Part of a small language model's weights.
Architecture: RMSNorm before each block, rotary positions, no biases in attention or MLP, untied embeddings.
Each number is 50 + 12 x the weight over the matrix's rms, rounded and kept within 0 to 99. Layers, rows and columns count from 0.

# layer 3 attention value, 512x512, rms 0.0298, rows 501-511, columns 384-511
48 39 43 52 33 53 43 67 58 56 58 55 24 28 50 45 62 40 54 42 46 50 59 35 32 44 45 68 57 33 51 46 49 50 62 60 61 51 51 56 62 53 52 53 46 52 50 73 49 49 74 35 71 38 40 63 48 41 60 51 41 52 63 51 65 53 52 46 55 51 67 51 46 60 55 65 28 41 53 57 67 53 50 47 44 46 51 58 52 44 48 42 66 42 42 52 49 44 51 42 55 68 57 52 54 45 46 52 61 57 32 56 56 54 39 46 44 44 35 45 41 39 36 54 42 31 54 45
48 67 54 42 45 34 55 48 46 48 74 56 54 45 54 40 28 43 35 38 47 79 76 66 29 29 72 56 46 66 60 53 41 48 55 49 27 41 39 42 33 37 46 30 35 68 56 69 64 48 65 64 45 60 44 62 48 52 52 73 64 30 65 38 53 60 45 41 55 56 35 48 58 60 48 38 51 38 18 22 39 53 55 43 59 54 48 51 46 44 58 45 42 72 65 61 56 57 55 16 41 32 73 51 44 51 42 54 43 60 30 57 33 51 55 57 74 31 57 36 53 76 59 47 59 52 61 56
33 63 34 63 61 53 41 38 54 61 42 60 51 69 38 51 42 45 44 51 48 40 49 54 48 56 57 49 56 39 46 52 79 38 40 42 65 43 60 48 54 44 53 51 66 53 65 49 53 32 12 57 56 46 47 26 52 63 48 49 65 58 42 61 42 67 27 61 37 58 54 40 36 43 55 56 54 51 48 59 54 63 33 52 33 41 42 38 44 44 41 41 55 33 54 48 44 62 64 37 58 40 59 50 74 66 55 44 53 42 52 57 44 68 54 31 65 53 59 57 60 31 52 73 21 67 65 58
43 53 54 57 52 27 44 52 62 47 53 54 56 37 46 47 49 58 30 66 61 41 65 54 47 51 44 53 38 58 71 49 52 55 58 60 38 50 40 46 61 44 56 45 45 65 45 48 44 48 61 35 36 49 50 56 46 26 50 68 46 43 65 67 45 49 61 30 49 50 57 57 50 47 52 71 17 47 52 44 36 43 73 44 59 48 63 51 45 17 58 42 56 34 49 47 38 55 52 63 43 54 40 50 58 49 41 39 69 57 43 57 40 21 31 51 38 42 66 47 63 58 49 46 82 56 49 79
52 40 58 43 58 35 55 43 58 56 42 42 49 55 58 47 57 57 77 46 40 63 43 33 59 42 30 60 26 57 32 43 35 42 77 77 62 55 36 39 42 60 47 53 58 59 55 50 48 43 58 62 65 35 46 61 43 31 47 53 52 59 44 44 58 31 67 53 49 41 69 58 47 58 46 63 54 36 40 35 45 52 62 50 40 49 48 42 44 50 33 53 51 74 45 82 61 48 55 68 63 15 17 43 36 45 44 44 45 53 69 48 53 39 49 77 42 39 44 37 47 55 64 52 50 49 56 45
64 44 31 58 48 72 29 56 40 50 65 48 52 41 43 51 25 23 50 54 58 23 51 41 62 51 47 38 74 54 35 63 63 54 32 49 31 63 44 43 46 58 57 45 34 65 39 56 45 57 58 49 43 55 61 38 52 49 27 66 48 69 53 55 44 51 50 48 58 60 27 54 38 38 58 58 45 25 51 37 36 52 49 42 49 56 63 26 70 42 58 47 36 36 74 40 39 21 35 55 19 60 62 62 79 56 58 46 56 65 40 67 55 70 37 61 42 44 58 69 64 44 63 45 49 42 37 63
62 36 35 64 65 41 52 42 49 60 52 52 46 49 55 49 30 28 57 42 41 57 51 48 56 38 36 56 35 50 37 56 49 34 62 64 31 61 36 50 50 52 45 47 37 45 34 54 41 42 71 49 64 64 43 72 55 52 50 39 39 50 52 46 58 40 79 58 49 65 39 68 51 53 50 46 62 36 43 44 42 49 61 47 37 58 42 46 73 25 48 42 40 53 48 65 41 42 52 60 54 35 48 45 45 29 44 44 46 43 49 72 38 56 37 71 61 71 51 55 50 60 52 25 46 59 66 50
55 39 41 46 65 48 52 46 41 58 40 45 43 53 52 43 53 43 54 42 58 61 32 42 54 44 39 58 44 51 41 41 58 40 53 63 46 41 41 50 73 40 53 44 64 44 37 41 47 33 51 54 49 28 48 47 58 35 39 60 42 70 63 42 38 35 60 43 52 62 64 63 56 55 53 66 49 49 52 55 65 56 51 57 50 54 62 50 71 41 31 48 35 69 38 48 60 49 47 62 43 25 35 37 39 43 41 48 59 50 53 58 45 58 44 62 37 53 59 59 60 35 50 26 46 57 62 53
34 49 48 40 56 30 49 47 62 53 35 49 72 74 53 49 54 74 37 73 53 58 60 63 58 21 31 46 81 73 49 46 58 63 68 45 82 42 53 46 42 47 53 41 36 53 70 44 47 57 54 50 44 36 48 48 49 62 47 51 52 71 44 37 52 49 62 53 34 41 49 63 69 69 68 59 42 54 55 63 47 38 68 48 52 51 47 59 49 55 38 55 47 49 75 41 51 52 49 34 49 41 37 41 46 41 40 45 43 46 55 53 57 59 45 55 48 50 51 46 39 40 65 66 58 59 73 45
50 50 44 65 34 53 47 45 64 48 53 57 66 57 54 59 41 51 52 39 63 51 29 52 37 48 48 42 52 53 43 52 28 36 47 67 63 52 54 54 43 59 62 64 48 47 59 36 32 36 36 48 41 80 53 39 40 41 44 42 34 30 33 40 44 55 77 67 54 33 43 54 47 46 58 29 62 45 50 49 53 48 63 26 37 41 58 59 59 60 49 48 34 51 49 49 41 46 51 45 39 57 53 71 12 41 50 56 44 47 60 62 41 41 59 47 62 62 62 67 57 40 43 43 31 48 61 39
70 64 40 53 56 51 56 62 40 52 69 57 43 64 34 47 53 39 60 55 58 53 44 33 62 29 41 56 73 52 69 44 70 54 45 67 46 45 67 47 33 57 53 38 59 41 44 61 40 47 52 47 52 57 52 51 50 41 40 52 74 42 47 46 41 66 44 57 42 63 40 45 40 44 63 49 59 52 58 59 48 63 35 35 31 57 43 43 57 49 65 45 45 72 55 52 51 41 42 63 59 37 54 46 74 52 36 51 61 32 49 64 53 48 58 25 35 44 65 44 54 54 37 47 25 71 63 43
# layer 3 attention output (transposed), 512x512, rms 0.037, rows 501-511, columns 384-511
56 49 57 50 55 40 51 43 35 47 45 45 49 56 42 50 59 43 47 51 32 37 39 60 66 53 48 35 49 58 37 55 39 42 31 26 52 46 46 36 41 50 33 59 60 53 37 46 65 35 46 48 37 63 53 43 56 58 39 59 71 39 56 55 34 57 43 59 53 50 41 46 55 53 56 15 52 63 49 39 29 41 37 59 42 41 48 49 43 64 51 81 57 46 58 54 45 53 48 50 60 34 45 39 51 47 39 31 32 40 52 35 64 44 66 64 40 50 50 39 54 44 41 47 56 58 39 67
43 45 54 49 44 61 48 62 60 35 46 46 43 51 40 64 54 44 51 45 33 29 42 50 54 51 49 47 51 46 42 61 77 54 52 74 59 64 61 64 71 42 44 66 53 44 29 37 44 70 50 36 49 44 56 55 66 51 52 57 46 59 50 57 44 50 47 43 44 52 38 42 58 55 54 49 55 71 66 67 53 62 38 56 44 54 44 52 57 48 48 56 61 49 31 38 51 42 62 62 56 40 36 60 54 59 61 44 63 45 65 30 45 58 49 40 17 59 43 47 63 42 50 62 48 51 44 31
63 60 63 39 38 67 62 50 40 33 36 32 55 14 57 76 48 66 52 51 65 50 60 47 59 47 28 51 39 69 43 48 18 38 61 21 40 43 52 52 38 61 66 50 40 49 32 48 63 56 72 48 49 48 39 50 49 69 56 47 57 48 52 44 45 33 65 24 69 34 55 80 65 51 35 49 44 72 62 42 59 53 64 48 54 56 49 60 47 48 66 58 32 63 61 54 52 51 43 69 32 47 53 39 50 47 56 61 35 44 56 48 41 47 68 32 55 57 55 44 49 51 58 55 72 45 46 54
59 35 49 42 48 41 49 52 54 44 63 44 39 63 44 39 47 33 49 36 63 58 44 60 53 40 50 45 42 50 36 66 71 44 34 56 48 49 53 31 54 68 62 57 62 53 71 63 54 49 39 68 69 53 55 51 68 53 49 28 42 44 47 26 43 54 39 62 54 45 48 47 55 56 47 47 80 46 51 50 58 52 56 67 44 46 35 46 34 74 45 61 69 44 49 68 50 29 41 40 61 47 64 31 39 52 53 67 44 39 52 55 49 59 66 63 65 33 32 46 55 45 51 50 32 43 57 11
51 53 51 53 41 56 48 46 59 72 59 57 55 64 53 56 63 40 37 63 53 48 54 58 53 57 64 25 81 51 86 27 64 56 31 63 54 53 55 44 49 28 57 55 34 51 52 55 55 43 47 54 67 51 53 38 57 50 49 44 64 44 66 60 49 57 44 49 46 56 36 59 47 31 46 32 62 45 30 48 36 54 26 53 48 43 44 57 67 60 40 28 44 28 53 30 57 42 42 34 55 61 56 58 46 49 55 55 48 37 33 52 60 64 44 50 54 54 67 60 29 34 24 31 46 39 49 54
57 61 51 34 58 22 38 50 61 52 47 48 33 44 52 33 78 51 65 53 46 52 36 49 60 53 61 60 37 51 32 34 49 77 63 50 60 24 57 56 63 40 41 44 79 38 63 47 44 38 58 51 41 70 45 53 52 51 57 30 46 26 61 35 43 34 34 53 37 39 47 52 54 73 48 59 41 60 44 60 73 30 52 57 45 33 62 55 31 62 49 46 51 66 28 54 56 57 55 65 71 48 59 32 60 57 44 51 49 41 67 38 41 38 57 34 69 38 41 35 53 55 61 53 51 67 45 46
52 57 54 42 57 64 67 44 61 51 42 54 52 65 56 59 67 44 50 55 49 49 49 48 58 68 65 35 41 45 56 43 42 70 45 35 41 59 51 55 48 45 81 49 43 50 61 42 52 57 33 41 58 50 58 36 63 51 46 57 62 61 47 56 57 49 45 52 68 44 47 58 51 55 47 45 61 57 48 46 52 39 52 57 46 36 36 47 50 73 57 38 55 33 62 48 64 35 36 43 53 41 42 51 49 74 41 27 48 28 58 36 62 43 47 60 37 31 48 66 34 28 49 36 41 36 45 60
61 43 62 63 62 48 54 59 52 45 58 49 68 39 49 61 59 66 45 72 41 64 56 42 59 48 46 35 65 46 69 43 50 52 40 52 48 52 56 61 41 48 64 53 45 51 58 52 64 54 40 44 78 54 60 50 48 60 64 53 45 55 51 45 58 55 56 53 69 41 49 56 52 39 45 45 57 47 43 36 37 47 46 59 41 42 39 40 43 54 46 43 55 41 61 50 43 39 35 43 48 49 47 58 47 43 48 35 36 47 52 55 56 41 59 48 54 30 44 61 30 37 42 59 64 40 45 20
49 57 43 46 40 52 57 48 44 63 46 53 41 50 46 58 41 36 54 50 52 37 46 44 61 51 56 66 56 36 48 45 45 43 45 49 38 65 44 59 55 46 37 66 53 45 41 51 63 42 52 72 50 30 41 56 51 32 47 51 56 31 57 64 53 53 50 42 53 52 36 47 33 47 21 40 62 52 57 48 53 49 34 41 41 33 42 61 52 57 46 67 46 42 36 56 60 54 40 80 59 51 35 57 40 54 56 48 46 52 47 36 44 56 51 38 51 64 45 45 55 41 40 46 60 30 60 62
51 56 57 35 57 69 70 42 56 59 43 53 49 51 53 38 43 47 47 39 50 48 60 48 52 55 48 48 40 39 65 45 58 61 49 41 44 48 32 41 55 45 63 41 38 38 58 48 58 62 57 57 41 38 60 44 39 57 63 61 52 66 42 55 66 49 46 41 47 55 52 46 43 47 56 68 58 60 44 52 62 64 61 59 62 60 46 33 52 34 47 64 68 55 49 54 58 52 54 55 52 54 56 38 65 53 57 63 62 36 62 74 53 36 42 57 44 50 45 48 43 66 65 62 61 58 49 63
48 49 75 50 53 39 52 37 69 42 37 29 39 34 60 65 71 46 53 38 37 34 46 62 49 64 40 55 46 45 20 42 25 42 47 21 55 48 42 54 59 45 43 45 73 61 58 48 43 47 52 43 46 50 41 58 45 62 56 55 60 31 49 50 39 38 52 39 63 46 54 49 53 45 48 57 29 53 59 30 55 44 56 47 52 35 68 56 45 52 56 76 50 31 48 50 35 58 51 34 37 57 52 44 63 46 47 31 39 56 66 23 36 53 58 55 71 39 50 52 38 43 69 63 74 55 33 61
# layer 3 MLP gate, 1344x512, rms 0.0427, rows 0-10, columns 384-511
50 50 43 50 45 35 39 55 32 65 44 48 49 59 34 44 56 54 40 56 70 55 42 47 61 47 56 62 51 63 08 52 60 33 62 43 49 40 72 66 41 50 65 53 51 42 60 29 32 51 57 49 59 63 65 61 51 66 54 48 43 41 48 74 53 49 31 63 33 77 47 52 44 51 47 59 64 52 39 58 35 56 51 52 47 60 56 52 46 55 34 37 57 54 64 47 41 26 58 59 56 48 52 46 63 41 57 54 32 59 59 29 41 83 53 52 59 53 40 59 55 48 40 30 45 38 44 45
51 60 34 48 41 51 36 56 48 44 76 43 65 29 50 55 63 56 47 65 67 40 52 59 40 50 52 50 45 48 42 47 56 58 44 34 71 35 41 37 43 58 51 71 64 48 51 42 38 25 50 53 31 53 42 39 54 40 53 48 59 48 26 54 35 47 48 48 55 50 44 51 56 71 51 39 53 42 42 41 64 60 55 45 58 75 43 29 42 37 50 40 55 57 59 35 59 36 57 71 36 50 53 57 52 42 48 55 61 61 60 38 43 55 40 43 76 47 62 43 56 45 51 62 50 40 38 63
53 71 53 48 33 58 53 46 55 32 48 51 55 39 64 48 41 69 48 62 45 56 65 26 50 50 26 58 48 45 43 46 43 37 52 75 80 58 45 43 42 74 52 49 65 39 35 63 57 53 45 40 61 59 46 58 52 55 55 48 51 53 30 51 48 49 48 51 47 39 44 53 41 49 35 51 40 40 39 59 52 55 49 32 35 59 39 29 57 49 47 44 64 52 61 62 62 50 55 59 35 70 56 42 63 54 69 55 51 56 47 47 47 74 51 39 49 66 42 50 74 36 59 38 21 57 72 44
48 45 47 63 57 31 60 54 55 47 41 48 47 62 71 51 50 60 53 68 18 53 31 60 56 53 42 58 57 52 54 31 46 81 33 65 42 48 37 51 72 50 56 49 47 57 43 49 35 57 41 22 66 50 46 47 48 41 37 30 61 51 45 52 44 62 57 63 24 54 31 51 59 47 47 65 66 72 74 49 49 53 46 62 65 56 55 29 46 30 45 53 47 51 47 42 42 42 49 59 36 55 42 65 52 49 65 33 56 70 47 56 45 53 61 43 17 38 44 37 45 45 49 35 24 58 39 46
44 59 50 61 52 43 35 36 63 54 21 30 57 50 49 57 54 66 45 61 34 69 42 47 56 54 45 55 51 81 54 29 55 54 41 63 46 39 49 31 45 57 57 61 54 29 46 44 51 42 24 56 68 57 52 58 50 67 39 37 61 65 32 47 58 52 42 37 19 65 51 46 65 73 42 58 37 49 46 48 37 65 44 38 63 55 57 40 38 47 40 54 58 53 41 52 53 40 56 51 52 47 56 48 47 34 54 52 64 47 61 52 50 64 53 29 46 36 47 47 41 40 56 42 63 69 51 52
60 42 51 36 51 50 22 60 51 16 77 49 60 08 46 27 64 53 62 55 42 62 68 36 18 43 51 50 74 55 54 59 28 44 47 62 47 55 68 31 45 52 53 58 54 55 63 39 23 47 34 52 75 46 44 54 53 55 51 57 25 45 59 58 55 35 60 57 29 32 52 70 48 49 55 81 31 48 41 51 53 52 56 53 63 53 62 25 59 49 53 48 45 67 45 46 61 21 52 33 48 36 61 52 45 41 54 69 66 45 39 69 57 41 58 57 52 30 35 64 74 65 58 42 52 53 51 53
32 37 69 51 54 52 61 58 59 43 59 65 43 43 48 45 60 49 63 47 60 70 50 25 49 49 36 35 49 41 39 65 46 60 51 46 45 38 38 76 63 76 58 58 50 38 44 44 63 45 40 31 34 54 48 49 60 20 61 38 32 44 36 48 43 37 71 74 47 56 55 42 49 53 49 59 49 42 51 58 52 34 53 50 51 49 22 60 48 45 48 58 59 40 45 45 47 45 68 28 75 54 48 38 68 42 49 44 54 59 46 59 55 43 55 41 48 35 32 54 65 61 63 49 73 45 70 34
47 56 32 65 49 44 45 47 42 62 36 45 51 56 57 51 32 35 37 61 59 54 56 49 54 31 31 55 70 73 57 61 50 65 59 43 40 50 69 35 51 47 38 41 49 49 46 46 40 55 65 38 69 54 40 65 42 53 44 43 58 42 32 55 53 71 51 54 61 39 50 50 48 55 47 61 41 60 47 32 47 47 50 49 43 58 54 45 35 58 40 30 27 51 54 43 41 50 39 56 33 58 45 47 60 62 55 67 45 55 54 54 41 46 78 40 55 46 74 38 52 49 50 51 39 52 52 48
63 51 46 41 40 55 40 28 55 65 63 53 29 48 53 43 36 58 49 42 50 61 60 53 46 67 42 54 63 53 51 48 41 37 59 49 44 34 79 24 57 60 70 61 20 55 52 47 50 45 53 48 49 56 56 53 64 30 35 46 46 65 38 44 34 55 80 48 54 41 53 52 51 51 42 51 29 58 37 56 57 49 48 48 37 58 75 38 51 49 43 43 43 46 41 51 37 65 63 55 66 53 25 57 77 38 22 39 30 60 55 51 46 39 62 53 45 43 75 42 60 53 40 35 38 46 45 55
65 33 30 45 70 36 66 57 70 60 40 57 41 51 16 61 50 54 37 60 42 43 64 48 56 28 47 50 49 55 57 44 26 50 41 44 38 50 64 46 65 75 53 53 41 40 52 42 58 49 70 24 67 75 74 59 51 47 46 45 52 45 37 54 54 58 50 52 50 47 66 53 31 60 53 59 51 51 62 75 44 39 55 49 40 49 28 78 43 64 35 37 62 11 59 42 53 56 75 68 51 63 62 60 61 43 39 43 56 33 45 66 56 28 62 58 39 77 54 57 72 44 42 52 49 50 26 66
32 59 34 63 56 42 39 25 53 58 41 41 58 58 56 74 56 48 53 47 43 59 51 48 23 53 56 64 42 59 57 44 58 61 32 61 49 58 53 50 40 26 79 56 38 72 43 40 39 65 45 42 54 41 51 57 27 52 50 43 44 55 52 25 54 58 26 64 40 57 76 50 62 85 33 59 43 46 68 37 37 57 36 44 61 60 63 64 54 50 60 37 71 51 53 40 56 59 47 57 53 26 34 56 57 67 39 58 56 44 50 59 49 47 56 64 20 52 39 57 53 49 61 73 63 45 60 51
# layer 3 MLP up, 1344x512, rms 0.0427, rows 0-10, columns 384-511
58 54 49 60 62 51 43 53 38 41 51 50 47 54 50 39 53 66 54 43 41 38 74 65 77 45 60 47 45 55 60 64 41 72 57 52 59 76 28 53 51 54 51 19 56 64 41 28 47 58 48 51 44 62 47 56 50 21 29 41 56 41 55 55 30 71 50 58 46 34 45 35 28 59 42 61 65 31 62 59 28 72 45 37 33 62 60 58 37 57 61 56 59 49 56 49 44 46 46 48 30 48 54 52 73 58 53 64 42 78 55 53 45 49 43 65 48 43 61 47 52 49 64 60 26 34 44 48
37 49 62 45 44 45 29 51 50 55 61 43 43 54 61 59 51 59 49 60 66 55 50 78 50 41 58 35 35 65 62 57 53 41 30 37 17 58 61 47 47 44 50 36 62 46 60 63 35 41 48 54 68 36 71 50 57 46 65 30 48 60 66 52 53 66 63 24 65 56 67 50 53 54 46 41 31 43 60 48 65 68 50 67 67 54 52 79 39 37 56 31 45 81 57 59 68 56 51 39 66 39 63 79 67 52 61 44 35 35 30 56 64 42 30 60 49 48 65 61 34 58 41 55 45 50 54 49
72 51 70 57 58 39 22 68 51 43 34 56 49 49 58 49 33 33 39 33 45 55 37 56 60 55 52 81 66 36 43 61 45 40 56 41 47 69 66 55 34 39 62 53 81 38 44 61 42 49 62 41 40 46 66 53 48 61 48 55 46 46 59 65 65 38 51 69 60 44 53 32 48 43 33 60 38 53 58 43 44 53 35 48 24 42 52 55 56 39 39 59 60 44 59 48 44 52 55 49 62 47 34 67 51 53 48 34 52 49 60 57 65 53 62 61 52 55 67 50 54 36 43 46 47 33 38 55
50 48 54 45 63 47 54 51 54 47 44 47 41 56 66 62 63 49 32 51 52 47 42 59 40 47 63 67 36 69 50 53 53 48 41 37 29 63 59 82 52 48 04 47 57 49 66 37 52 39 43 68 59 41 36 49 45 44 52 58 47 43 48 53 47 62 50 37 52 36 24 51 43 40 40 64 58 68 52 52 63 54 35 55 52 55 41 51 36 65 60 75 50 44 57 57 46 43 59 42 62 29 71 22 54 60 54 43 48 38 68 52 69 50 62 47 70 60 59 45 40 55 47 50 58 63 51 63
49 63 51 56 56 48 38 31 64 48 42 49 31 65 41 31 28 40 41 40 56 45 55 48 54 53 34 43 58 60 47 53 61 57 44 45 36 37 50 35 49 72 44 54 63 18 34 58 68 69 47 55 52 37 55 45 51 46 37 34 52 64 52 50 50 63 56 47 50 33 47 49 57 53 36 26 37 50 47 54 46 38 47 28 42 42 63 50 65 20 36 61 72 47 38 50 44 62 31 55 47 49 35 41 50 28 65 42 77 50 68 49 51 37 64 53 48 70 30 51 56 45 50 47 33 49 59 57
68 52 44 51 53 30 58 51 71 59 50 60 63 51 58 54 38 50 76 52 77 49 65 43 71 36 36 23 48 39 39 49 63 62 47 57 43 37 57 52 67 49 38 26 39 58 65 46 49 62 64 35 51 46 50 65 45 59 63 69 44 49 40 49 53 58 59 31 54 38 34 96 54 72 52 35 56 56 28 51 38 52 70 49 04 70 48 55 57 76 58 34 47 56 64 56 43 62 44 42 47 57 36 47 46 69 69 66 53 45 84 42 48 56 70 52 47 54 62 39 61 52 51 34 57 51 51 53
59 55 62 42 59 59 49 55 47 59 67 57 52 22 46 55 52 53 51 54 64 45 55 64 46 47 46 54 58 59 37 43 58 40 58 55 50 42 56 40 72 58 60 49 41 47 34 52 46 19 41 38 42 38 62 40 34 18 31 52 60 49 45 54 57 61 52 38 63 54 74 45 34 48 73 43 59 40 48 44 74 39 47 52 40 43 67 49 49 35 57 39 44 41 51 39 57 60 46 50 55 45 53 42 26 52 30 60 58 64 64 52 69 35 61 35 54 58 60 36 32 62 57 55 39 58 49 40
64 30 23 44 29 59 66 45 49 51 52 56 43 45 47 57 34 35 50 60 58 35 48 67 54 68 42 47 47 56 48 39 41 59 54 34 50 40 45 36 26 30 45 56 65 47 32 55 33 34 50 32 51 46 51 54 44 75 21 50 42 59 50 44 37 55 55 31 55 55 52 58 54 38 47 63 53 39 51 63 40 37 70 55 73 65 58 36 30 35 83 38 63 41 44 19 59 37 51 59 31 47 39 44 46 67 48 58 46 50 50 64 20 37 44 39 65 34 51 40 62 29 42 59 43 33 58 63
60 64 75 56 40 34 52 40 60 69 41 46 42 52 30 40 35 76 60 61 53 60 40 54 40 58 44 65 68 38 55 49 62 63 50 38 56 25 52 41 44 59 48 58 37 50 50 26 55 45 72 36 33 63 37 46 68 47 45 44 51 39 29 52 42 61 52 52 30 59 38 48 38 62 41 61 73 68 22 58 59 45 48 40 57 44 63 42 63 51 48 59 54 51 45 51 68 51 49 30 54 46 30 51 48 61 56 51 43 74 42 46 35 49 45 77 61 46 64 31 49 55 16 49 41 40 63 62
60 40 63 77 54 25 34 35 47 23 21 51 59 49 34 53 47 49 31 53 41 56 34 56 35 48 83 38 71 37 61 37 49 42 26 52 48 66 51 22 57 70 41 48 68 50 71 55 42 48 62 57 52 36 64 31 47 56 52 70 59 48 58 44 40 53 57 54 52 42 44 46 30 61 34 40 63 57 43 21 61 23 52 60 67 32 28 53 19 27 53 47 48 42 47 69 43 48 47 54 65 42 42 61 57 64 67 32 42 31 39 38 82 41 65 38 46 38 49 50 44 63 48 46 39 61 43 45
57 28 46 51 49 50 55 32 58 30 66 61 59 45 60 51 42 63 27 65 32 63 44 48 36 42 39 50 75 51 54 60 52 41 37 64 40 41 38 37 48 51 63 62 36 42 39 31 48 64 64 36 46 51 53 43 34 72 33 58 64 64 37 41 49 55 51 56 32 66 50 34 67 57 52 34 64 53 48 54 31 34 38 38 59 53 35 42 40 35 46 60 57 39 57 22 56 42 42 63 39 25 51 73 69 43 52 48 42 60 43 57 43 34 38 54 23 51 25 61 50 40 56 51 53 56 50 53
# layer 3 MLP down (transposed), 1344x512, rms 0.0427, rows 0-10, columns 384-511
47 34 58 43 45 53 48 55 67 43 63 66 37 48 60 49 51 61 59 35 42 46 55 78 76 30 40 44 51 56 34 33 42 55 52 51 43 70 33 39 66 57 43 35 66 54 44 33 28 47 46 40 36 56 55 58 64 62 41 34 48 46 29 47 70 55 54 42 51 14 60 30 41 38 55 64 74 46 44 61 43 36 65 49 49 22 53 19 41 66 20 44 52 48 45 46 44 37 61 56 53 49 46 57 55 19 55 69 51 58 46 44 65 57 36 52 57 58 29 34 60 38 61 60 37 68 49 53
49 41 68 45 22 47 37 49 55 55 72 37 41 64 40 59 50 61 42 64 64 58 48 54 45 53 71 35 30 69 55 60 54 57 49 44 63 60 27 30 28 49 57 51 70 47 66 51 38 22 46 69 55 35 38 35 68 62 63 35 08 58 40 47 50 46 38 42 61 43 65 57 37 48 69 34 30 47 62 52 56 44 49 53 36 63 78 37 30 76 51 44 26 68 55 54 60 54 53 58 58 47 43 42 65 53 40 54 42 59 55 46 56 41 48 37 80 55 55 46 79 57 66 41 27 34 39 71
44 68 64 71 53 43 46 59 61 57 34 58 43 49 63 66 50 46 65 52 51 46 47 62 54 54 42 30 41 40 45 54 40 68 66 59 68 54 58 48 33 39 26 44 80 50 34 69 66 59 48 46 46 57 61 61 29 73 54 62 56 54 55 63 50 48 39 51 55 57 43 27 62 44 42 52 42 54 50 34 46 60 58 57 26 29 35 62 50 24 48 29 40 56 25 46 35 66 48 27 44 40 45 48 48 34 55 46 38 57 42 56 53 76 54 65 61 41 66 51 56 42 32 31 40 64 38 42
37 58 39 57 49 45 54 58 54 58 47 71 53 50 63 56 61 42 42 46 46 37 54 49 45 34 72 45 43 39 24 39 51 64 34 39 54 57 63 71 41 51 46 53 64 53 47 32 53 48 47 67 42 36 39 42 54 59 59 31 51 45 54 59 49 34 57 65 60 55 66 51 59 41 51 63 40 69 39 56 40 48 63 30 43 43 56 35 52 41 57 14 45 38 60 40 46 55 46 16 74 63 37 40 31 38 41 43 43 65 52 69 66 39 21 51 46 48 40 69 43 49 69 41 58 45 48 66
39 54 52 43 48 45 40 46 66 60 55 39 45 68 61 50 42 50 15 41 49 39 58 42 52 55 40 45 40 72 50 68 57 68 33 57 45 27 46 57 53 57 60 38 32 67 51 55 63 62 63 38 62 38 50 43 36 48 39 63 54 63 46 60 50 40 50 47 46 29 48 57 57 22 48 29 42 40 75 57 44 45 50 51 30 54 46 70 60 43 59 72 62 37 31 50 66 58 23 58 38 38 62 44 39 55 46 35 55 29 53 50 59 34 50 37 50 52 53 62 50 38 31 50 52 48 54 35
42 40 40 61 24 31 46 62 60 41 71 31 58 49 50 30 53 71 55 64 65 50 66 34 57 44 51 53 63 43 53 35 39 52 22 58 43 46 59 26 44 48 58 42 77 73 49 60 60 70 67 39 39 36 72 51 22 62 68 69 58 42 55 30 33 49 45 42 42 28 37 66 55 64 50 44 46 54 47 64 42 51 75 48 18 78 27 51 53 54 49 37 45 42 53 52 51 54 82 56 29 65 58 51 52 43 60 65 66 50 49 65 51 46 45 59 44 49 45 53 76 48 39 51 40 49 58 66
49 47 56 48 52 45 61 60 59 45 34 46 61 60 62 60 46 58 68 52 51 50 37 34 42 75 63 42 66 42 55 51 62 53 53 31 43 53 49 50 48 48 22 57 45 55 40 31 67 46 55 50 48 31 40 53 66 42 43 51 55 41 51 60 55 51 47 68 30 53 38 37 77 48 55 37 62 39 53 42 28 57 47 57 47 40 59 56 56 49 35 40 93 62 53 46 59 27 39 36 41 61 58 71 53 51 45 47 33 63 59 50 53 61 60 49 23 45 73 39 48 53 54 35 65 59 47 58
53 63 37 40 47 42 42 44 45 35 41 46 48 62 56 41 49 40 67 43 46 49 35 57 50 70 40 33 41 54 45 52 39 65 63 79 37 42 51 44 57 41 47 50 72 59 64 42 46 53 54 46 51 33 57 45 62 40 38 49 53 66 59 47 38 59 47 30 58 47 50 54 43 38 60 54 31 45 72 55 52 66 50 47 42 53 44 56 56 44 60 68 54 45 32 33 42 53 43 44 47 37 72 48 57 53 54 59 55 61 30 58 54 38 34 61 47 41 54 45 55 43 26 42 41 47 64 40
56 50 43 62 57 86 54 30 71 50 35 69 51 48 43 42 36 32 56 37 54 48 45 64 29 61 50 50 38 46 53 51 63 55 57 57 44 40 58 65 73 65 61 58 46 54 66 26 46 44 35 52 48 58 57 67 49 48 38 57 45 33 37 81 64 47 52 45 46 53 44 48 52 36 21 64 49 52 28 55 40 72 70 71 38 40 59 36 47 45 60 56 57 55 48 45 54 53 47 46 47 38 41 47 52 72 43 66 46 70 71 62 39 38 63 34 57 52 80 40 39 54 35 48 38 56 47 63
82 50 59 34 49 41 45 57 42 44 61 55 67 64 60 47 43 52 39 36 57 41 66 58 44 63 37 38 41 48 56 52 25 31 47 62 56 41 46 51 36 60 62 53 42 74 59 51 56 36 61 42 39 45 48 57 53 59 38 59 38 73 49 73 43 69 67 28 62 59 26 31 62 38 56 29 60 43 52 61 37 36 42 62 52 59 45 53 49 44 32 59 33 41 57 48 19 57 75 63 40 52 34 60 30 42 72 45 55 39 40 69 52 54 76 75 51 29 51 53 69 39 37 60 47 34 26 60
54 42 73 37 64 47 66 48 67 47 59 78 50 39 54 41 57 49 42 48 48 45 51 34 49 60 38 51 61 53 51 62 49 39 57 63 43 55 33 32 37 55 60 42 44 43 58 40 38 74 47 32 50 36 71 61 38 64 58 59 58 60 61 64 53 50 38 68 34 49 65 34 48 29 62 52 63 54 57 65 27 51 36 53 60 50 30 41 56 49 50 66 62 35 56 55 37 46 62 68 50 47 52 76 54 52 58 48 40 56 61 47 36 50 55 74 45 65 37 34 71 56 56 63 44 45 42 50